Part of a small language model's weights.
Size: 14 layers, 4 heads of 64, MLP 704 SwiGLU, vocabulary 32000, 19.4M parameters.
Architecture: RMSNorm before each block, rotary positions, tied embeddings.
Training: a variant of Muon for these matrices, 1166M tokens, 4448 steps.
Each number is 50 + 10 x the weight over its row's rms, rounded and kept within 0 to 99. Layers, rows and columns count from 0. The size before them is the row's rms in percent of the matrix's.

# v: layer 9 attention value, 256x256, rms 0.266, rows 32-63, columns 224-255
# o: layer 9 attention output (transposed), 256x256, rms 0.293, rows 32-63, columns 224-255
# q: layer 9 attention query, 256x256, rms 0.146, rows 64-78, columns 224-255
# k: layer 9 attention key, 256x256, rms 0.148, rows 64-77, columns 224-255
v32 104:43 32 45 34 49 49 58 47 37 54 32 54 56 47 41 52 50 47 58 51 49 36 50 46 62 34 40 51 45 47 59 51
o32 104:49 44 53 48 42 32 50 61 44 52 34 48 56 49 43 38 50 46 46 44 47 34 49 58 37 40 47 57 43 53 48 53
v33 104:45 32 50 36 43 25 67 43 68 39 51 45 20 47 52 52 49 35 57 56 62 22 53 47 35 46 43 49 68 51 52 69
o33 109:46 52 45 44 43 41 62 45 54 36 43 39 31 65 61 38 36 44 47 55 48 35 48 50 46 48 54 37 64 46 37 82
v34 111:63 46 54 50 40 62 44 56 58 49 39 52 67 69 62 60 41 30 38 31 60 66 51 67 45 35 28 43 51 58 38 51
o34 112:59 45 45 61 46 58 64 49 69 60 45 56 71 64 56 66 42 43 60 35 67 55 50 61 45 46 46 41 46 59 39 49
v35 107:37 54 32 41 45 63 44 54 49 53 68 59 41 65 45 58 66 62 37 46 63 53 47 66 35 38 55 45 49 45 32 48
o35 109:45 61 33 44 37 55 37 50 41 46 40 59 55 66 50 34 61 42 50 52 47 48 50 55 45 56 47 56 48 30 30 39
v36 101:48 41 31 57 32 43 57 47 53 48 59 50 53 54 37 52 56 61 47 45 34 47 54 32 49 51 45 49 43 46 60 83
o36 105:44 36 45 52 29 39 48 39 51 52 54 45 55 57 38 39 36 73 54 46 42 52 48 50 40 42 40 43 41 55 50 75
v37 114:54 52 44 50 42 48 51 53 45 53 50 43 55 40 64 50 49 39 49 62 43 39 56 70 41 51 55 35 56 59 59 76
o37 112:45 45 35 73 54 52 64 54 47 60 40 37 64 46 42 51 54 44 49 52 46 34 64 65 45 48 46 24 55 52 58 61
v38 106:37 62 45 53 51 39 59 42 59 47 43 47 50 40 52 26 50 46 58 63 68 49 49 49 39 49 52 62 36 61 49 18
o38 109:26 66 51 63 46 50 51 42 54 44 45 43 57 66 42 67 61 45 64 51 54 52 41 37 32 49 45 47 50 34 42 29
v39 104:61 31 59 41 49 61 46 46 47 42 30 48 60 45 57 56 54 52 47 49 39 53 44 74 56 48 51 64 54 52 64 59
o39 105:60 40 44 41 40 54 54 45 46 43 41 61 58 52 58 48 54 46 54 48 38 66 46 65 49 43 53 60 52 51 46 53
v40 103:49 56 50 65 50 58 32 36 36 51 54 57 39 62 57 56 58 41 57 51 59 44 46 40 49 62 58 26 70 45 45 33
o40 107:58 65 42 54 52 56 41 56 44 51 58 59 36 50 62 52 57 60 47 59 54 43 56 47 49 49 42 31 62 43 39 37
v41 109:57 51 51 52 63 56 43 57 64 48 55 57 57 54 54 55 66 42 61 51 41 52 43 74 71 54 41 58 72 62 36 52
o41 109:65 52 41 49 50 44 53 68 50 54 68 48 54 48 55 56 65 26 58 63 33 39 50 60 62 51 49 51 60 67 36 36
v42 102:67 55 55 42 83 42 55 43 42 42 45 50 42 55 52 50 35 51 49 54 47 59 50 56 45 63 52 42 44 35 60 66
o42 101:66 47 53 49 75 57 50 57 45 50 57 58 53 56 57 29 50 49 45 68 53 64 49 52 59 64 40 54 46 48 72 69
v43 100:38 24 55 39 61 64 31 32 49 52 53 69 52 57 56 44 35 46 62 61 62 38 42 50 41 31 44 49 28 42 57 50
o43 104:44 46 61 30 63 56 42 50 58 47 56 73 50 46 58 50 61 51 44 48 58 50 49 45 46 33 41 45 49 47 52 50
v44 107:59 45 38 49 46 67 52 62 42 51 38 60 60 45 64 57 43 59 30 53 61 43 49 35 62 57 48 54 39 47 58 72
o44 108:63 47 56 59 48 60 53 53 39 59 33 47 63 51 41 57 46 53 45 60 50 38 53 49 45 61 33 54 58 44 69 69
v45 107:71 42 51 49 32 56 49 82 58 37 59 43 61 65 54 75 49 62 48 51 67 57 49 47 57 43 60 57 44 54 70 54
o45 106:69 41 52 39 38 53 56 59 60 48 61 48 68 44 51 60 59 65 56 48 55 46 37 50 56 61 62 46 50 74 42 54
v46 096:47 57 66 39 50 55 53 43 47 51 55 40 43 53 75 58 39 53 46 47 60 53 36 71 54 60 40 33 55 44 45 49
o46 095:40 59 57 43 46 52 59 43 52 46 35 62 30 52 44 64 39 50 56 68 48 38 26 69 42 70 50 31 71 53 37 57
v47 109:48 56 53 65 43 54 53 69 32 60 63 46 47 58 64 52 48 47 59 80 39 58 53 58 31 64 60 54 30 60 31 41
o47 108:32 51 50 61 35 46 39 59 28 56 62 34 44 44 54 63 49 43 56 50 57 46 47 69 37 50 63 58 51 49 35 50
v48 109:61 35 59 54 39 66 67 54 50 33 56 52 55 46 43 55 56 46 55 57 41 47 40 40 45 60 48 63 31 59 58 54
o48 110:60 43 38 41 45 64 71 46 42 39 44 64 47 50 45 64 41 34 55 34 56 63 53 35 48 59 44 57 44 55 55 60
v49 104:50 49 46 47 49 55 62 57 61 59 58 56 48 56 54 53 46 60 53 58 50 40 42 55 39 45 55 36 54 27 58 59
o49 105:66 35 49 56 42 45 59 62 71 66 51 57 48 42 61 52 58 60 61 39 55 54 56 69 45 51 44 42 61 36 54 58
v50 107:52 49 47 61 47 47 65 29 33 28 51 49 53 52 49 49 58 64 55 55 50 67 53 49 50 53 56 49 65 53 69 53
o50 108:42 49 47 62 53 53 61 23 32 36 50 53 57 43 50 45 31 51 43 36 36 69 70 46 54 56 47 62 49 62 62 64
v51 108:50 47 51 37 59 40 53 50 51 57 64 35 37 60 33 53 45 58 53 46 25 36 53 48 45 43 49 57 43 64 46 53
o51 107:50 44 44 38 51 44 51 36 57 48 59 55 35 57 33 58 52 51 47 47 32 39 62 55 46 33 29 54 44 67 51 53
v52 100:43 61 46 53 37 64 43 51 34 43 38 24 63 41 40 57 51 50 37 65 51 40 62 43 14 49 57 47 37 45 48 46
o52 106:45 55 51 38 29 64 62 58 32 50 51 45 55 47 37 51 55 51 39 63 54 47 74 50 21 46 46 51 47 55 42 56
v53 108:42 50 39 50 46 56 63 55 49 34 62 47 64 34 62 43 32 40 39 40 50 50 45 59 50 54 45 44 62 48 52 72
o53 112:39 56 47 52 54 63 51 62 57 51 66 56 57 44 42 50 45 37 46 43 46 45 43 54 46 47 59 47 62 47 49 63
v54 108:46 55 47 37 47 56 59 55 36 56 63 43 48 52 58 54 59 46 57 50 55 54 63 62 25 46 42 50 62 39 39 52
o54 109:45 46 58 59 48 45 57 41 52 61 65 51 48 50 57 54 43 34 53 55 45 59 61 65 18 51 41 44 68 43 49 65
v55 105:48 46 61 52 75 38 57 66 73 40 55 49 45 61 25 37 50 44 57 52 64 53 41 71 48 66 41 51 54 42 43 59
o55 104:48 50 53 72 70 45 47 79 68 50 46 48 51 56 38 38 54 47 59 45 53 41 39 41 54 57 39 49 43 68 55 57
v56 107:38 50 64 43 60 56 49 36 39 41 42 53 41 56 68 57 44 62 45 46 42 38 37 62 66 51 38 51 53 53 51 55
o56 104:34 53 49 62 56 55 58 34 40 49 51 53 44 60 54 53 60 51 46 41 45 49 41 57 58 50 41 52 43 43 61 55
v57 107:47 57 53 68 43 30 43 51 65 50 64 72 57 54 48 49 63 47 52 43 57 46 55 52 77 57 61 54 49 62 63 27
o57 108:34 61 41 67 44 37 49 40 62 59 64 68 44 37 53 57 54 54 49 56 58 62 47 55 65 42 55 50 44 58 46 42
v58 104:42 62 53 63 51 43 73 74 53 55 33 65 43 52 35 42 59 38 52 79 44 38 53 53 49 53 40 62 39 46 41 63
o58 104:43 40 47 72 50 58 48 52 53 49 41 58 42 37 46 41 40 37 32 72 43 47 35 53 45 48 21 54 53 44 42 70
v59 105:29 61 69 57 57 46 69 40 33 61 58 67 46 64 43 49 59 38 57 49 41 45 57 52 57 56 63 63 51 69 59 34
o59 104:41 44 51 48 51 49 70 39 25 59 47 53 39 55 53 57 57 37 61 44 57 46 42 56 62 60 50 75 55 55 49 40
v60 104:61 54 52 50 32 62 51 16 45 29 47 57 44 36 57 59 52 32 56 43 49 30 47 39 44 60 56 65 35 51 52 41
o60 105:47 56 45 60 42 60 56 09 51 30 30 52 51 39 63 37 50 47 40 49 48 46 46 40 42 58 37 59 48 46 59 52
v61 112:52 38 41 36 36 55 41 53 61 48 65 48 64 54 62 52 62 51 40 63 50 56 60 63 61 51 70 47 47 47 50 39
o61 111:49 43 38 40 33 65 56 50 49 52 53 40 58 49 58 64 56 52 54 52 58 62 52 52 48 46 58 51 49 46 60 37
v62 106:43 38 47 61 55 51 57 40 33 36 23 51 56 49 42 54 54 51 39 40 52 45 54 46 61 50 47 55 50 67 30 37
o62 108:49 46 49 69 44 50 60 40 37 30 25 34 61 50 43 38 61 44 45 58 53 40 53 53 58 59 56 58 38 66 47 28
v63 105:53 49 61 48 45 76 74 56 66 61 46 59 47 44 58 56 43 45 60 56 50 56 41 52 34 61 35 46 33 48 36 39
o63 104:55 48 59 59 34 60 68 72 78 49 56 65 49 47 53 44 42 47 58 58 49 54 52 48 44 63 51 47 35 52 43 41
q64 081:36 54 37 61 62 56 46 52 44 34 57 42 57 61 58 48 43 48 48 51 35 47 57 52 60 72 47 47 65 47 58 54
k64 076:56 45 35 53 46 58 56 35 51 77 39 57 41 54 66 51 36 45 44 58 53 30 45 58 40 39 43 36 28 62 50 65
q65 091:47 53 34 47 58 42 49 59 56 65 44 54 36 40 58 73 35 46 32 61 41 50 41 54 51 45 53 51 34 60 70 48
k65 079:45 44 56 63 58 53 75 56 54 73 55 58 71 46 54 31 73 75 44 49 54 64 45 59 38 48 47 56 43 52 44 59
q66 087:40 42 38 55 55 50 61 51 64 51 48 53 42 58 50 48 51 61 44 37 70 62 47 56 47 58 48 57 43 45 46 43
k66 090:65 54 40 37 62 67 45 49 52 61 39 44 50 43 49 52 56 41 59 62 57 46 52 63 60 33 46 35 38 51 53 48
q67 082:60 71 58 55 51 45 62 51 28 43 52 41 43 55 54 68 48 53 48 59 46 68 55 50 54 58 32 57 51 39 32 56
k67 084:53 46 47 37 59 27 37 49 62 38 39 64 47 46 55 55 60 50 33 53 63 49 42 45 49 43 63 35 39 44 50 36
q68 084:58 55 49 57 39 51 54 44 42 50 62 64 24 48 60 58 50 50 44 55 46 54 74 52 52 31 57 45 49 62 53 46
k68 086:50 36 47 54 47 34 56 40 51 59 30 40 83 45 55 46 58 54 80 56 61 42 30 39 46 61 51 58 43 41 69 35
q69 091:48 60 54 56 66 46 49 55 47 43 31 42 47 56 59 36 62 53 51 50 30 73 55 52 60 58 74 62 61 35 56 53
k69 082:31 64 57 61 58 52 38 42 43 57 38 48 45 54 50 49 55 55 39 29 44 41 31 50 71 56 59 49 68 50 46 31
q70 095:48 55 51 48 56 40 63 63 39 69 71 56 50 49 48 45 45 51 49 45 43 51 57 62 59 41 39 55 76 41 60 52
k70 089:43 56 61 54 42 38 60 52 44 41 45 57 34 51 69 36 57 58 49 36 53 59 48 62 49 41 40 42 53 41 44 57
q71 087:48 59 53 37 54 52 55 58 41 60 56 52 46 44 51 60 43 47 55 54 51 42 57 65 56 51 48 42 35 53 43 50
k71 090:55 47 45 53 46 54 67 44 33 70 46 40 57 50 47 52 49 47 47 69 49 49 59 54 41 43 58 63 37 26 55 36
q72 088:51 62 51 50 41 59 38 54 49 35 48 45 40 36 62 47 60 38 64 36 42 55 50 43 38 55 49 40 41 45 58 39
k72 093:55 56 46 52 29 58 51 40 59 56 46 36 58 44 66 39 66 53 48 63 54 30 55 49 49 33 53 34 44 56 39 55
q73 095:59 42 58 52 51 34 47 53 60 67 46 42 52 59 53 44 46 56 41 53 42 69 49 37 61 56 49 62 29 44 44 48
k73 097:41 57 52 52 54 44 52 53 63 46 52 29 73 34 52 54 49 54 43 46 51 45 49 45 55 66 52 59 50 38 36 42
q74 093:30 36 43 57 50 55 63 57 47 49 56 58 49 67 67 50 47 39 61 45 78 60 59 42 39 42 44 50 56 40 53 40
k74 096:51 50 49 56 57 58 56 60 68 41 64 47 41 43 53 57 48 65 54 46 67 39 49 49 46 55 61 33 58 47 27 51
q75 105:53 42 40 59 47 61 54 52 55 50 46 28 32 41 49 48 54 43 32 46 50 55 43 60 43 29 63 58 47 50 60 48
k75 108:77 52 49 37 49 36 47 50 38 43 61 54 39 42 52 63 52 64 38 53 58 40 47 41 60 39 47 54 67 39 49 46
q76 100:61 46 60 53 62 56 56 45 53 76 50 57 43 55 50 61 40 44 50 43 50 60 38 40 54 37 53 62 55 70 69 32
k76 097:44 52 54 55 45 54 50 50 32 60 49 56 60 71 42 56 52 49 46 64 56 46 57 55 65 32 64 45 49 60 52 43
q77 095:46 36 46 70 55 38 61 46 45 51 57 61 66 67 54 62 35 46 55 39 32 48 16 52 52 56 39 46 37 62 50 40
k77 106:55 60 56 53 36 39 53 46 47 49 60 54 79 52 56 56 43 41 42 45 56 40 32 46 41 42 48 51 31 55 75 39
q78 100:47 36 42 50 61 38 58 50 61 43 61 50 39 43 60 62 49 50 67 49 66 49 57 53 54 40 45 61 59 57 55 50